config.yaml
num_attention_heads: 7
norm: "rmsnorm"
rope_fraction: 1.0
qk_norm: false
bias: "all"
init_std_o: 0.0
final_lr_fraction: 0.0
Each number is 128 + 24 x the weight over its row's rms, rounded and kept within 0 to 255. Layers, rows and columns count from 0. Numbers have three digits each. The size before them is the row's rms in percent of the matrix's.

# q: layer 3 attention query, 224x224, rms 0.0349, rows 0-30, columns 0-223
# k: layer 3 attention key, 224x224, rms 0.0344, rows 0-30, columns 0-223
q0 058:108125165096158094136131087115148137127149110149154170123105114122120167147115155122162097141179092077142114090126113110142157117145134077156142112149125120175099106137157143091110118131107124160167110106124142101136136172137135133116111142124116115149175123154116104105102157115111113134138094151179138076131161158150151121139108128143159076125123117131118112051128148110125127115127111134088117158098151119163158107141126143112133146154139169151142110115098078054099111142122121117168144136145139092136123103129115134137145153125117113138148105104152103094159106076132104176106139155138161123122139122135115147149120117139107100139121112162151062135108159092144126130106
k0 051:148145120124117135110086157178112130138115101114138145156148096102136110158124143126110130149099150155112114132147146132136102146163096178118101096125133152148166110114137162149182121129142116115097112080147118122124132186130086115125158139130147126136129057133172172116151145169125131133111139122139113124103116120102133096093164158086123110067158142113131122139101123148135164076089147135145072109160119133129129148087142129148121116129103113151160153133127089135120145130109111148165087131126141085147133136118123110107086150144131143123077136150138165126088128156164170124156106120128124134099124096138166124081154118098121180158099116116136120132112134103071100100152
q1 050:151142089182147102128135098145105117123083182109102146151121096144110075116121098186130154132087156124122132109159156131133130118116156163106167149118108160119122115143163124136128117131102145125079160151131113125110149089100133112105130129127167131150178143149102111090174156099114082178154116088119120137138133099134158082098121173111158158154132146174139097144103154156111069124121120091156143119135113117118158136116111129148104083107121140150117101124062094141096145151084173132123116150103151077157125131148121131125098126130103122139128160139090125102148154116143104135130125166125118147103115115128155126115119112105133140153146139127155142105126128104090151128150
k1 051:141125142128105149116092172047161198120140083107135160142149120137124142083124157105123075155164088159158133147105105095117136125131134100142140064133126138127148122137126123149134119109114118126165114085162104108137150162141113118145111100131138080097121096151136112108083157128123148129106131147114133147143161107135138157115096154115115106140159127083100152117120111106154101158112095105135117110156148104141101134139137156076137124102151106095126127101114115117123129112170070170139130096139107146149123193150126114144126152119146114121173123127157138144139121150112168130125105088090102129115132137104146128125145165149136129122121163134108135151155104106062118106090
q2 053:129134141032139155141094111096142167117126105151145152124123117109147147133145113184162109126203117104128136133061116111137121120159143084170144153151129113095110153175154150161141118086079145134141132112133139115131146122136179113174098159091126118104155188129111127108129153092150110092108083146106126128138144154146146152144103149159088113092110183132104115133162130151130157147170109112093148141100145114139152122101129126127096120081125166132136131133127145148146077164116153122122162120139124132169126136114127119143139125102103122127143107113092135096140091128134071145135140138126154118123137136104156116132113125164128097118150142122133144159155119148142133121125
k2 047:096121145171117110146125139129126099152147170075112139156130159175128138114154145109121119129129125171119134134155156128131120120103138148068113120116121147163101097137122114149138146124169150130129128119163143122124095137127091132132145093119143112137131097127109154137131138194094152076138140136134122101122131138138110159110150153086165077151142111072141151115093132091121156113086143118138133105118121152156123125132150149150139159155077094092085124121146144153088149108115115127137125112128095117096127134093118124161177178113114111117105119132104130104122164128117180084112153106120111112123136116186087099163135126150140146121095095159101122076101136055116133160126
q3 050:148131091142118098132134123111113133137144153128096128161161218143119129130183099140158127149114138135153130148122109104120101146155112113131124122131109154114150135131124136158130124129160112152117138164137140113160098135099174116135143121179137112158113166104169139131160130117181134106146117085131111145141134127102149100107137135126161134136149187183138101124107160127135163087104190117152130110139146112134109094135086179150090092103137103140138154122121164140110158116115140125114157125127105122157131101140138131108093111123119136151122127108138100163066116141153148108137132075111124130132149135158092146087131132157146069106094138143127138128095099167160155102066
k3 058:137134128139111126100116145148118113141135142119159135062106129131151173100094100129177126120105140114095139140113111112121153126105135139101149103100154093113135097123132151088130109135163107076151140116138130133127166098140128130171117152117106153112128123145162136120135138096149107169128145127158145134093132175210131154143137133173142144137132106112144135120108105115091102156148105176118135142114150155155125161150143087077114151131169093104091110154134083080076099139143115106107136111144137099121139164169135120110115122084124080103117180118112119143141150083091122103101116114131154107144108117149165154118124101109096148148150142131118148159145121154181155155113
q4 055:122148166129150141131092106114146161157140130141152115157114129157100152128146116169144099144145073098115144168108102088109126148160147090100135116135122134125098131158157138130137108104109133172105127083088143155166136163127134114120120134094084136157122165166146096131131148061155101117132088121124150113168160177119122134142083137160134109094113144174111125123155116134126128141123151058151134147091125123125126131135115151128115151117122187113138144138125136120129093099125141131114155133111138092174158123117121140108122127129099110138153133119136144081111143127111100157092130103143163147118158122150098149146096117181072090135171152095080136164123117120172135102101
k4 062:111117102085112115117120127134141144118125098117119140183145159138105112164147144129128150150124142165126129084143145110155154087112133091137118151114140168108109116145146094195126149109134139118121119116139106162107142136117105135133161135142156119134112146109083123146092142155093124098135120148128100090155123110135130146099135151130129079105130176078088162129121127085136149114106122082150145115130153109135112113112090164119136134113123127136154136099132123187169113129132176118150150112128084125135088135113145142128170119155144185145149107128154147154139098138133127126117139172122061127130129099123139115092089149132139102085113091153134128082164150072076095135075
q5 073:131127122187110120103139159151113138104113136102116133145140125145107156117149117075096142127081165175124131148207132109123106133135118125130113159100099114111141124095093084120134148132138153092119142171117143132104114118131096144170151131189133134143137129130139132136105084197134139133129183093123137130093105108076142107113159129128146101152133175114141112171128165141124121108114141136127137116147105119097161127151170109122139105128116083168097098095172138141104178115118114129159094152131141110111101132122129145126188103136147192103090136138149129151089147137124167110145117134134113122147171127145129153127124137068126161109135114141122122098159106126145143122115
k5 065:151154157149078112104133109083131132106149166142132145131111156105139152138123093143151110119160124088116123126102134129128125194124135098131186100119132170141146145122146135112135141135130122117163168119119089129159131122129074115114101117158109189073141145111139174125149141125115154116145138088134136147086082166158106143148150057128133159142131070186154118145121103152106132152122113143132114130135138135138098141130155097106134080146124096157079129140093145155148105135114109122101162137134127117151178144139142135081114116091149085123125126130140129132108148134109129142146156106111152098121166129116141108129113116117151123155146115115119137159147138159092137180065
q6 068:129148117174108120111150126164126110093081160104096111132166138106130113117119136047122135118104187161111137137191155113094119146123142124155148107100124120128166092098112101141119138126138137089153134170141117109080120123115123138143175128149137153141107117103138143141113125164136138150163176076130140125092143114127142091110175094100166160141114120117144103168101144101137147111126122114134117130151101112122161135099143133152138118082140102148137092117150063116121168103115121122148099113137135145113102086123140118110119129133134149118050116155133122111102159102133162100164122169159126112126174130130153141113160127104117137104150129163135120073134141140106148144148
k6 064:130128138096101148130124147103133140112134179155130149118099164142117154139133118108135092132161135159150141117088139160100136191103091114112198130143109119153142140125139120098110124154105164109150132088122113134174141116133113121164091097161141157103103154100092144126114141099122142100122088138133111137039108168154141138146161102138143128124110103179147121082145141128145103111144143145130118144088141154110120169146160097120110125126099099146099129103106085193160134150132127119125123105122137101083170122129141149119141131097124153111183148138130160149124158090111141136144130097101137111134147083111150126149127115136120105135126108124097126148168158129101146165079
q7 064:164136126111150134138141114151129130142117131135132128121126137142132087137082105136118154125118118117116112143137104124118156124119144119125118112123100099145134140101114127104183146154149122107130115089096104117128156145110129077075137102133116114159156207117130179128138139138120123112100117120083183161141130127117171152128125115106176099153134124159153104151128157103141136133113112187114128125072122133112132115135147086130074148112094108133146094107136095167124141125102099089140130181129162106138065125145165145115091119109152135106120119108132143151154124140172095125126155161085142152104138144104091079157061130120144130144107123116150114131159150137092135112195
k7 078:139093138126130115103127133097113127123110169144124125092134133167144122082107117143121155123088150120138129155118125068135114161115085097113159057098156052106119144121154127164111128129122084117135130113116111127142163112125131127152092126149176161045115120130139136150133141112112127107123091100133125104115137149124053131149150108126129160153127144107137093123108112152106117117138107167112151125095134114127095140131138127145149094129147116098107171084100086199118117136104103116129136097110119108129157134120159112131115128170131073129139145172121103157104167133098132156177149139134150128143103115132160110123121107118122106113143149152110137074140134141094113160136
q8 089:100099124136135124147122138151099153131162139137134127151088077177094118137146140174108126124138147137135144115096140144122080097146108134111094172172137169113154129148120131101157131135130132148091123115125146126137123125109117139111071119119135077105143100117095118129133135150139095097098116169158094092182131092131148136114131128149134119135142146117160142116137119138117100159116158112107073130117165124136125117147112143068133083201129141147161171140118121166151083159149136105121115135108126080131147127164126117152143120156115158099184109083146148133118121118140119146079139097147129125135091133112073132073080127149097113150119132090146114123106155094119130151118
k8 101:126127163142131123135117126158113135130167130119130161152125119117145125148156160145117109123156134128094144123139121148128162082108172144143115229153129178126126143168118119100128153109134064127121126174180127123105118124111115117132190121098107142160129138091137120104115069144143125159143212165142126148186112128121125126128096159111131086125135120094106141116148130109127120126107103132140146088159133115131140108126135129144140147136162115146109092140132154111172163124118148132167106149147110149146115174123122116106142129106141129151109120117093114100135100130114101087094136144163112122113146111158129171131164153139125128091110078128128097134056104119152132107149
q9 108:102120131157097163099119118148089123106136139147115106130136102174127155138171134137118114138111134131157142141121124138098099123159119139137123140099188164112159121133109114111124141137161112152117134113131172170125106106125111151095102112121162110137139130130082121102160095139148128116113112116117094115142121097062144145099094130132181135156153180119148098099154140117167134128133183114133095120146160136127118104147096113059137090130133135116105169171141144141127083138161113093131111118118136108129109166157114111146115131178100160105141097121121090170131112122134134114087151140111113111133085133109100125114087152124099090179091130089152091089120128085112091149105
k9 107:159101124130126079101123125130101134118137093109135158148138132115142127143154145129125139158161131126116120138125178121166127104137133129182128184096144110124158159126112114101149133112134104104087116111078138131113164103156106129092116121090116130088165125099145139141154130125150161144215111176131138101177119098130121142147093089101121132124122116122123113177135188097138121129103104163128117135154151129167098152161163121149118141167132113111101113160138127128138124121136120119115125101097125112174143187166125098154110138097138112126175102186112109108155101147117116105123106129066109121134123139079121126093140134109126142134124166129163130157122157154123179125145
q10 124:107114126162111154133120142150079163103165127122125132145117074169118158157175155143120114127109170139143158142103151123124088096149106143150117154131154152086177147137129109108145131146148125115136118129129167140113088125134130137121131144145138104116153103103080113111144099170140116086097125140151084099130128105097156111096102094146162143157144177122155122112133128125141121153122176137135088118130158125115137127149134120069142047192147120121139148137115117166127095143152141100120085149111143106104141183162120108145140124169103160095150111111155108156133127106129145112088109124131114111153087103118102128082111154124113108159114128108151106088104149118099116146121
k10 120:099119116109142183133133142121153090133111142155121124099116128138118118089092130116141163104076101115137124131158094108087111162126115097092141056142121092138111114102150143147124115138106194143174145144151124135114090140133134143166086131136131129139107118151122118146129153121102101096018137084116102136071158142135091092114121127152117146145140145121142129088118102169128129138154151087131139140123105115077111136109109153122133132102132140147132144072133134103094145150140118125136132136137106164109117077099156144129183119148134147134117142097152130134119158136112137117173142122141126136124104086153134111146137107150138112103144112130092130067169115124119112134101
q11 118:103133108145112145120097137089107115079133118151114142151171128142118132132125144120091147179106130130098133156156125132136146145090098112177140131118178135123104116161103117172055113109121148137144157087144161153129100140178126154114119101128153147124105180116115126160154110124115142104130108094140124137125121130048148129097134108105138157128135154136117129144167119116173151138118164151180074114133150164131134118138124117140120137132128158123104119152105109104145108156151124121138095122124154112144115129124125140131110131145123149095139051124107091175158150133133154086130123105099110116152152145154107138143115151079141073131141155156139170071099104123112097131147
k11 139:119123077175117181143129133114124098144133153145146146128111056104167144134160108095117116118150123137137142141132066124129098152137100160123118140181138144136109095125139123136130130126128125117168112115159127160242107176140142109158127126132143088154077124131129120123115131146132129114138141124122143122140115157157131111109146141161133102094150137147133162161143113120143135130118140166154150111139105133145151081120125116123112125114140159163136125148102124161115123152122144126176131154126132147118139097134117161091143137158126123098060134064113133156115145130135130105077105139150118113113153061143130146140159141122134113161113099114125115079141083145145146136178
q12 129:113133132153140130123140133131131082106141122102094126118131126076079115127110130144126120122158154125128117135153146129135115175107088103105177139197117145167097114113136111154103158132108138143138111159119132136150152124098117142124098092103127099077128127131173174154179143092146104142155154135137133167138159129170133138153162136106110132116115104133105143130181116139142074078145096133113137133129137132145153121107146118167107134151131108142135125140151103133157120120153103109152128155131125146131120066091135127122148095093129130158118136133094149125130115143162061117177161108146134110109142111144128139127105124043153135108180171174109154126074145125114143131151
k12 141:124146134106134110131109111137123075130124144141127136135117086102126127119127128186106160137190138151114142127119156126158209119127177144139104169150128143160142080139134117101118131144154143133114116148098129135137130111133140139136154145109130125123117143095117121120132189144068158114099140121122118130149111160134149141112137198134137125128136099168153087122126124116118175122135103142115127133111143127151162133104104127125128173146134135165077118134120096143114052124100109122173149151124138158126133099114110135080073104067124189136157122164092109112139136117137123155154107142169114126148154090111130148131180150127130130143105142106139122179116101110118162112159
q13 149:111066125149103139129121078146140094125130120136117090101142137121132119083167146142127146104164146110120202121142136118078114127143109190097157121149137177118122141131114123152136137149158090110122114103112128132117092097117090102109098134133129153138160144107118121103143133104128139100129148138115135097158136099125119116111142130109161085153162140105124106137194124136082092118103110112149096158107139147124128137136158197119149104119134137118147157124122106113173149148147084149114170119138143187129156132106101135139098133123142148125148099145133128139077091120117143150138164137140112072164135116128056135148147108151114135118162165087138115137101118130116099160142
k13 137:127068129196141137139113118114139179130143136142118110129144110096143174083121130150142109155120148116116141111145145127151074133134104091148123102171127113151147105168127154142139147098122140135158127101106128149119121123106149117122112138126122164141153118123130138098105144127107137120100107107132128142120098147152164174122166085122138118116132109174095132166116135100122089113118201145116147142132121116044137135110152125133107162125118129087160146146141157170091101146129111125148170122126103126064117084139120150139111147150144143112073104154140156123169123164140151142119151123089145135135128151119119113113173132116108150104122161140123080194092119092146124114155
q14 149:112102131135125098157151165116127142109127140124146123124144144140127100159110121117128161136147108092156119134147129135137160101204129096146079111132149137094136133089091135141096122163140128127129160129152122127112120155110066085150140182117134160158157126131101181129106146130142131122113094169104101135146120121105107125127124136119126136135100110172114094167127142169135158108137134137128096124144119105104124125120157141163093138149127118117115188105184093101115135119135140128142139173143175120116104143151099114138104117160087136145145187134147105141197176079121081109090108144112080152119124144115144109179107128134139157163113138112127154117149098156128113164124
k14 151:115215154143119104134108148120147124111139118107139144132142171113161120104108125086101154139187126114107158125095138140141115166098165137143143153197133150121143168148104132135117139106142089110110110117154109186143156158111090131190130143157117110160167155113138117128158199105119123113131133142118090101120111105141117177113146081092116103145129129082132105095111153147143109136121097121136123156103101129082133134168154126134118110152121111164087105138139116130130161135118154131168111147118117158126143106133157121126144147126134116171118144148103129093146117133108119150075139107153158134119128171134123161102149135142111128081124158122146131098112111148150131129182
q15 153:080119157160086083122148165147090089140084126099105122179127142153153118097161093124089096153140125121119138103137132143147143150142115131162107143142120149155109093143155145129124125124134152212109142112157107119139121132142122120134116133155142101136164085126206111154053097133125154202129119120162121096120112104136173118118115121159080120146096079122081115142119134128138166115120153132105115139152124110140122127163114153119170123155181112149105137130105105114155119139142139173144154124139137150153158121139132115139127112142126082121116124112098164117116084115115151140132141135139101139136131116101143147099137146122142141123174109099108147122099110088150143135131
k15 148:142171097150127183124119128138144139136130129094116102125132082159158169113157127123117120117113112149117137135090141099135110148125173125148091094152109127151115089116111154131124127112125131153100158135191122133113098118104118122134153121122143070115185101150110146135160114106093140156155114125102144129135125073102146161119134063144128183117127123149106095111134119154137156133130143140120141139145130145087109155121111126130143143137134119085141140105126144077125067103156127110086157079073168064122125122128128141122113121175131188129103148105132152123137133108138132163176136132155109125124132117132134180132092107114131117106127065135128120115180120091144126136144
q16 049:112156103075112106061140131162130108149146139107113122077133069112124123158121104154136130149122138134137167137127159180117070131117103123166105139110136143099139098131146124144130088140106131078112155113138131144100128154112159160140127111125118162114107065119122144132098156137105119147152121166130099124092115143168130116130156112129117095149153102123109121144134145092127077092103134196128122129125110112133146156100129122161097102176138104130115125099126127110106118139139099108113136130152164089146161032110121115125114108105159123133100137156143111108110125168108075148134119148158122153147143123121120075161141131130123127123108103141133123152097126159104131176149
k16 065:148138137164119141162107102131129117136113105152137134156120131158123112117106155143105144135135136153121068105191134116141125072125134125135091191164131145135081123138098116128147151105119129168123101190102125098132114129126168108119180132130139123114141073120077149136135127135122149089109098107128124119135117073092137127077145112112134109134122171138096129113109117175137136116095185136130137123083133115135127107113127146137155141094122154104137139174143135097142130092135109168143137123146145143116127154091160136096195154111112111137190120130088149115115124088156124110111098112138106105148127129162093156135184128108114144128107133141135151097171135126114111080117
q17 048:149136102114128131135099137102106126146130123097125102086132131133183136106103133146112085157095134153150143121152124121113085139125094127097137114071106113131166134112105131118118109134168168105115120202134155143120069128105096094143112122144121173133127072123137174128111137168109167167131144087123093132127098087110112117083176124127172140171149120147102143130136161146145150094142100141131130108142104148175136102109137121101136092136127130129133090096168074115141138168108112147126109133133164130143152145143142126123112152072137165124067121153113102154083141125134197126125121103125102146106103149145095115111119127142160124150141141138144141103119125114111137124130
k17 052:094101116100160120119104163098171177117136125106131116103143106116116142131130158156145131117120148111145175142088111131155118174121141133143154139125134112159170177106158115121097120122116093115177137071114114127112150137179113131149102122127119114135139198176127108106130102087166129125132148126130125136143159141159106146095053143168090147138126182144148117126158110092115105173128140115136124141127123100113098129146128113075113122137148110142123119112107117110168079101115132120139128121117104123098100114151121126130122145149146124135142129115160078125153056143109137130148122163135115110080159128073131128119161136099162124100153134116104124116159157152088133089123
q18 051:102098113090194121112090111153107158109120101133116163143099090102076136155113094116151112134160129133115137112090122143126137100124150125137120144129135123143120098162120152149114099124112155121164145110108114127138136131154142113136122131130107133092156133144119141092113162128113121198115119153168155128081124134136117170165100095112111089068121128121112157081126108111137130114125119129102111101100160100156129122104139138163139130119107175135145124176077106120109067127117131133161139074121153119113106147123136122146151133119129106154194159110124128131159107139113078158118169151131131108107131072117132127160118112139097160143136175122110097140119126079148173127085
k18 061:096129155139112127159128145144146097135160112125123125145154170161122128135130166117131151122184113144107086121135153109116138099152148124132088175099128129127100139147152097135165145114131105133142097171139142096120099136110120145146152145119139090160139097128113156137109143102165154066087082127119124128177148096119125113140110133094133091147108166117091118104146149145166184129123167119148135128109129101144151129118086155135146155110125138115157108130170061138120150111097135158127133124112099090126119085114111141147173174129126161127111085126088114146167121132165131115116122174179110135149149125140089143126176117137166114101132124136157131089167163125127115077138
q19 060:134129152080159115121085115114163133156150121116194132149110142132132168140167117195171082129143108107149101111076141124133142106136134109141137147145110143145091140171126128113149121136100119152122108098131133128140157149128187146135142159123102081122127135119115146143104139088113105106136105144134112123123172166145128148132116114143114084108095149145086126069149099120119163146161151116126186135107155128147145124132113146162134137156109163128146130152092085172119077136126138153161144142155111133150121100141105118142173146133107110156137131089144144075124129106117084157118139105158140111141143152124101117124143120134138098144153159140102155161133108143197123159092
k19 056:125132138137102113143111113116110112108138122118100179146156142124098138108118193087116149139167100145121101137146159100129148081122137131132149144153147140129124058163157123146130145103102135162146102158167138115144115130056125103137146134102107153145120134096128113120085127138146140051101146174137149091152142096109117139125145152113131076112151142136075142147137145139147154136159131067126113127108162127098109112121121146105137160128097103091134117113150125126174194099126145130158144105156110093145121101107155129114129151118114156087154127140115107150095127155125140079117096134125084140146154102156145137130141130134140145139077113117133120086115150103131110112082
q20 054:114097146109144111127143131146151134139100161144153118088130057115146138111085191163129132118165120131117132130072154144134134111093142154177131119103148136127094093134157126169120140128115125130152118143137138141116120144100136126126086128090143122019118128150112123095139167094154133097119104147122120114140139150174134148137116157132089090114156122113145147115135089121117084144147124141094093153078130135122096134118108163136113135145113147143138182128107112177137104151159139101137155131135092123114111147102135099134102171121135117146168096119102141121135121127113097165099118122143135097144076104087128128123150139142084100175112163107127151131121122091142100138126
k20 060:139160121088164145139094114170157125167091094112124131177134128140115123144125128101111096149119088102125134115166102137145156091147153146102049164129120121122094100155118136132126127135130162171109095120111139123123104131145126146108136161092120079216114100155141120116082141107125105151124160168157132121173172062076110123125118152134130128120108162107095160082130141126167152133065146101144131122133120117151102126137104163138117104094119174126145129116155116099126153107121120129117117159117118130111092104117132173149129134133110141127103114114125129115164084136138119132136131118151099148112098127135105134153114130135131161115104150140155113118093104133136133072150
q21 053:128123140093163099143126081082178084123179101132138109153118156147143142112171113153131123113168066156127118151093146118117084116170141107126128156115121170130120121144118117135141126133112100158119153085163130089158112126116174127124123125119122081139106156131118086120135146100107129058131092094124108130163162174167115106128133154130123141126094146141128157059116142111122177131111143126124123128124126093142190107144105168122099112142107151164146134109125145144136093138131162136142152111134146074113088096149130104139120140139142160130166122126168146100121140133111097148139126142147114133121146164114128126103148118195122106103157127126160109148118146158103129140104
k21 068:104129107122115116147099143127139119120159152146113130166139156128110087157131168095128157130118126158121143112138129135125122115098152126115119178093139159156090109118138111162151154119133130145141102138157136142085142132105119108089148108147145113133102112116093138133087111187118124092125135132151104094162150113136090133116092159131150052106125116095087112129120146104130112106101119086154145106160137127116074143145128153103148152112140118151149116124133126147187138100105167140163115114128110112151160157101147135110148137134109170098121136118106120137184129118152099103116122132151080135110184078129129146102146164121123163080084101122120077123101134103074125114072
q22 055:143118110099123110101101114161134127131157142133101150154135145162116106130150146169116170135153140142161153138052131118146081124132127129121121118162148127142119096157115149114111147135140111185088148122167143155172121136130146100101090131095138075125120138125133103104139142114148156077115113135124140084191132138120111142117080113123150088102117128149126146094136098116122146134133151149104121137092161129141143108160075167102094090116126117150176181156114116176145084143143099076109139124132163119147126137156128101159134138141106135133102110107136122112108105094121126140088171110126151146136119140080108119070105138141130097160146148098141162137144160122083118126124
k22 065:087142125088164121120100165116145113143154147124113129138110128117105111154120167131120138128110118137127158104162132115144106080115164122120121210111099181134122134162117114110112139092131116125119119166163136136079108125112116109128154140067111139110134138109137105149083120169120119107127158164153091125166125136125114101131106141133147125109157127094120120108146149117129121112129101061150114100138153089098115130111126139136160164089136142162108115092163114181158148152111124126164121146128052129099105152134133110096149113130162152163142130133094099098141111163137105083145118158156090107110148081150121162110125123125112110065115108133113081111115132112117112130103
q23 068:173119136119139115100132113114139139168154116115161100099112138126153123138121102120132127146134148105129136112130095137137125128140155120101118135099113099171084095120154120125152099134132145150119124124085128108106131131117124095085133091137130108216132118130145136115111130156107128094140128127116102149130149076134176119118080139145108137142133140182110116100093163143115170105144136129099169078105108135136116134197129118115143114127126149126156099134147139119098134109096141137145124186160118080124135144110127166076080127103127166159089133116164122108084142136114113154135089141155131148089171111111123097127128129177089157133095147101153110160166135148175143083121
k23 059:113134116097132149144077133107155129121094124086138136140119153136136130155115136078115131105125123156103114152110128127135185159124167092107132104170118151120101123107162148151126132139162158120156142133130133149085168118133137165113071130138107117133139114129127122139133167134159148124077157102131150133098151136078117119107127174107108124153122130072123153105129108140119112148109143108144152126162120140106100124161120191135121138102111149119136133122129180105174125102140131145095145111124086153126115106147147152157144143091128102077127154099143205133140084123098124114119164100093128136155131137185115122138153119123156144153129156135095154187152125129087111117065
q24 055:139125138101135126148161115100172120145132145176163127125136155111163056130109142186133119125132049108089090117095111138127155072104115115127127102126142128148135147138108158119134130124107120113143100059147109151146140158110135153092122139099104100160155155142119134114133130132082104173153072126099161149155116183156123160122127153126109127139114118131128108120166124094134137160123112099155131121118121147149067129113128087131117167098116112111133144122117117120117103138118107127129142143126159181133084149149113140167128096114130106122151101130114122120162099117117089132134133111126123126122089118123132122174075135150134121166107125112153103196153121147150114121179
k24 061:126116150183121122137158126161128165134149162104132118124139092121124100133132111178137113103176144129130116127081121142127148102122133154124145110176139155103137130155154107168131120145138059123097139131182127149139126121108118142162140125125135116121132113096105119123159111159133125156165167110133169139164103143121167140127128163150120100107114133115116164185121103105115119117110084156100128113148105126165146101111118087156112121190121123103179148139109140097145101111131139110112148144130144095149135159143107107152099118140120045141094125110122130156089128100138159150063115152136152114144140164132137141091126135118102141159129110141106135154062119144171123134176
q25 094:117127186112123112095143114134113099169094148129126101129093137106141149139151100130152106079163103099164126105094094138121134155170138122097151148159103110163098103108148121105172165133145112149128109174081120140121147105053135142107096119105134120105146122149126148119169149118154127125142124133094114136168158136189129147166116161161108109135120117152144140106137132131119107076155067113076164123126124090159125121106101126105098123112132125146147153126181127153119105113128109130133152113117125108144127131126116118136105130138122111173119171164137156117111094156162078120126143120142146125108111122095137139117094098098111163149119111107116112174139167137137143129059
k25 090:131172202117138074138133142150136154111123127103135098142152147174111110132078139199126107146151158136121144119137154140149185098102185133128103134095120129123133143141115134133098122149163144144094136158147123098063154084101140141141169145131134153138159156128129110110123125129111135130104192115131121140107126118119166130132173181110167123152111121130131106115118112120102141120135115083084126134130161132135162151114105125104131144108135122099131115133142128132144093096131138155131128120154145139100142109116128115127069129097118115136154133185141108115115104099142131164155149098201146139138139163139135101128126156156115132114122150126138116205142144109135077105140
q26 098:109118158164118133130145150152081137126159148108141128127085094130110140170173132173134088103146123113146125125106143145124088098173125116101127138150142143108152146142136106094156152140138149157145090153113148136132111116097155146109096150128126063107183087144116103109154105177117103133106096156143080121161126132159147156123109147146123131169123151154145115083141138125154114127153150117106133119154134110145113127137106113082132075156164116134140162144147131155134082131143122116151107163091119108116138174160104126159141113130098146118152141109144126136132088112128074104096117107149148120128057100099108156095096133122105132175103132097167087143120156147112133144116
k26 123:153119140138125104130112095152108158136152103124116169154134112097165133150185127129139109152164121126101127128129123151152146100132133154149117189112136182136147154175120115104140156087119041111100132122123138141150143139139097105088144124094104133126122129095145134108125108134165140158202146170151167124230115100118129165135080117122136107100135124120101148171146156074142123123099114158155127090170127123161117100142125122154126137149121124132136102158138126142153156131105148119136116131120132144155120165158111106139110137127141101123120102107079096109132100158132130097077123175101113112109158132116114151125150139102125136117107123119147118102109114107131143122147
q27 136:139157170135113144073128097183122093149082117108110096153118120139126166121125104106140121111143138128168155149116106118117154159168125127135146163111137125147122110108112130105170179159152107128117119148107116161135142114057119087096118097097162144108167132119091167127145113135151130160144140096084133139134170126120125121141109118135165089114142135117146097138157141089112126089145091130100148122120147078131146118126123133130108123101122110140115153146199136120132130110133108085127151121152132110099087144150132102119093127181111129139110153168106108117132091145162109137147166152109117111109142106102122121145098127075114148145123124084102087108136153072144109135076
k27 124:131077108124148140113132127124124090118117097131124143107120119118136133104152144070113160139094129123140116130115158129139102152131078104142159154124139083133143143120139126142142112114109118127129128114036124160143127126159116136147064106118143125097096114097131147151155158149115142103129081155123148124170127145132077136153070080129119136136142123137158123143124145137144151128126114129152108136154116128127092151145141127167114130203127120120105155112117104156122081161135129092134142094093117117158125141148164115109152114110149137154147113180109101141125149137113135106147121174057064119129105080111131141110139113122126110129128127149124136036117134148134174139122
q28 141:138135160125163132158142100134151126133118140117120121159138141177139103119079166125087154118128142152107181151123167106135145101117122159151106114136104143120153107106130155114177140176115124071113115091152111119151159160156145100114161143124071131156133122097123159132094128142124110171137117120120171151136133128166102085139101089123145088113118128116164139142129102086100144171089120148143119145089143114132118137135152133148116111119125093115164089108093122145153132119135138107121137147130151154096111111165171090121161123167155090108116143095103114140171123062134145163142100144092125129129126140125119134090132151162171131111136139135112182136112126103126122141196
k28 142:127135185153115108146106098120137149124158144131116094132138113164145123128136109157111138141149127112116136121147112178151170116142125145124140141116131138147152144191092122146114143113131120120151181130130130115140150117102105101111207127149150141153122118121126135100119091171136102135098096133159178130193098148149097158123107199143144096107134100130129154090140072145133127116122106147125091108136116119148128123134110095138150097155114107107133123112120058163111085132119133113140141144178159135090131118145160101136121112113124090098056138144110110121104148113149100143143135141175157119110149162158158130141121121120110140117109096123134149090077103107134098127163
q29 143:098137123111147132122121147089112163154086182118142124113096117105145122159139086104100138139137128143148142150182151113095130162131134145077176152115140118166122106118117120100124135140126104159119091163158145123093159109133166126114110167152083146148109091116131147109160167097155120153141132086130089121124144133185120149154114093136134146158083135126156172122134120150144094093122140143138144123086120130167118121163133115106082087149157139144161194131169108112145092132157164119150107153131129108137122136115168119104144136176110170115106102116131149124117131151112126108110127109125121134151112077116136161119074079141160120163102127137141139105128118164147141128153
k29 138:129086117137111132117106147108147135121129110119111133151137154133098104109137120110147115109103106098112132129120102089130069128134234119112112106176136120137151203123115128134130133127123184129101119128094143114172138092136119091124133128157108161119137111146145158117102141123127124130099116129129157137097137113125193104139085124142127133129120070122117165190137156146130173129122151128150123136136099143236107172153158123138123135141121140139150133103147152161124161152166125142151165105153131100141123081146143139121166120168142115128128126158131141146134129125107107143167116136129152125126103110138115106142097136145108142109187128130142084106142122128153153115120
q30 145:118121130125063085115083095135160103152115191150197122105120152129153155112133118108124107082127135136104110146148124142124098118156111091122083124114156136076105095109124148129105106085168130074117170140126137135115126092140124136123119151101146123109119155142137133096128106141094142153125160106020174111102115120129104128112119121164138134117099071108130130132099136112092102113129068137147098069108115120145123127128133131157099137153123117130150128134118118106145163133114130117132115127121139139131101122123168128098164168103139134140146159123145144120126111154142120125086138105161142131129170114134109157109152096177115128120103113125117118144112117107148146072131
k30 145:140140126124135125148103128092114119135127146144100124138149167098253109136165160088150129143161110129115126113117126147148089094116095132094111103121105115130116101129134151145129131157127168132105116118160102159117162099126088151133127120073139115090131116107115153118119137171105159138088108072141136123098136089119138121113106129130173146127114116126156115151127132081137118104132119149107125158174117101182129129105112126137149121126133101122160131130128094118133100102135091128108129163133139143146131109144108096146129110099128163149188166093158074123104149169147137137077108156160164147108124126146145161161148113111120127089112140127115174129124120089133139127154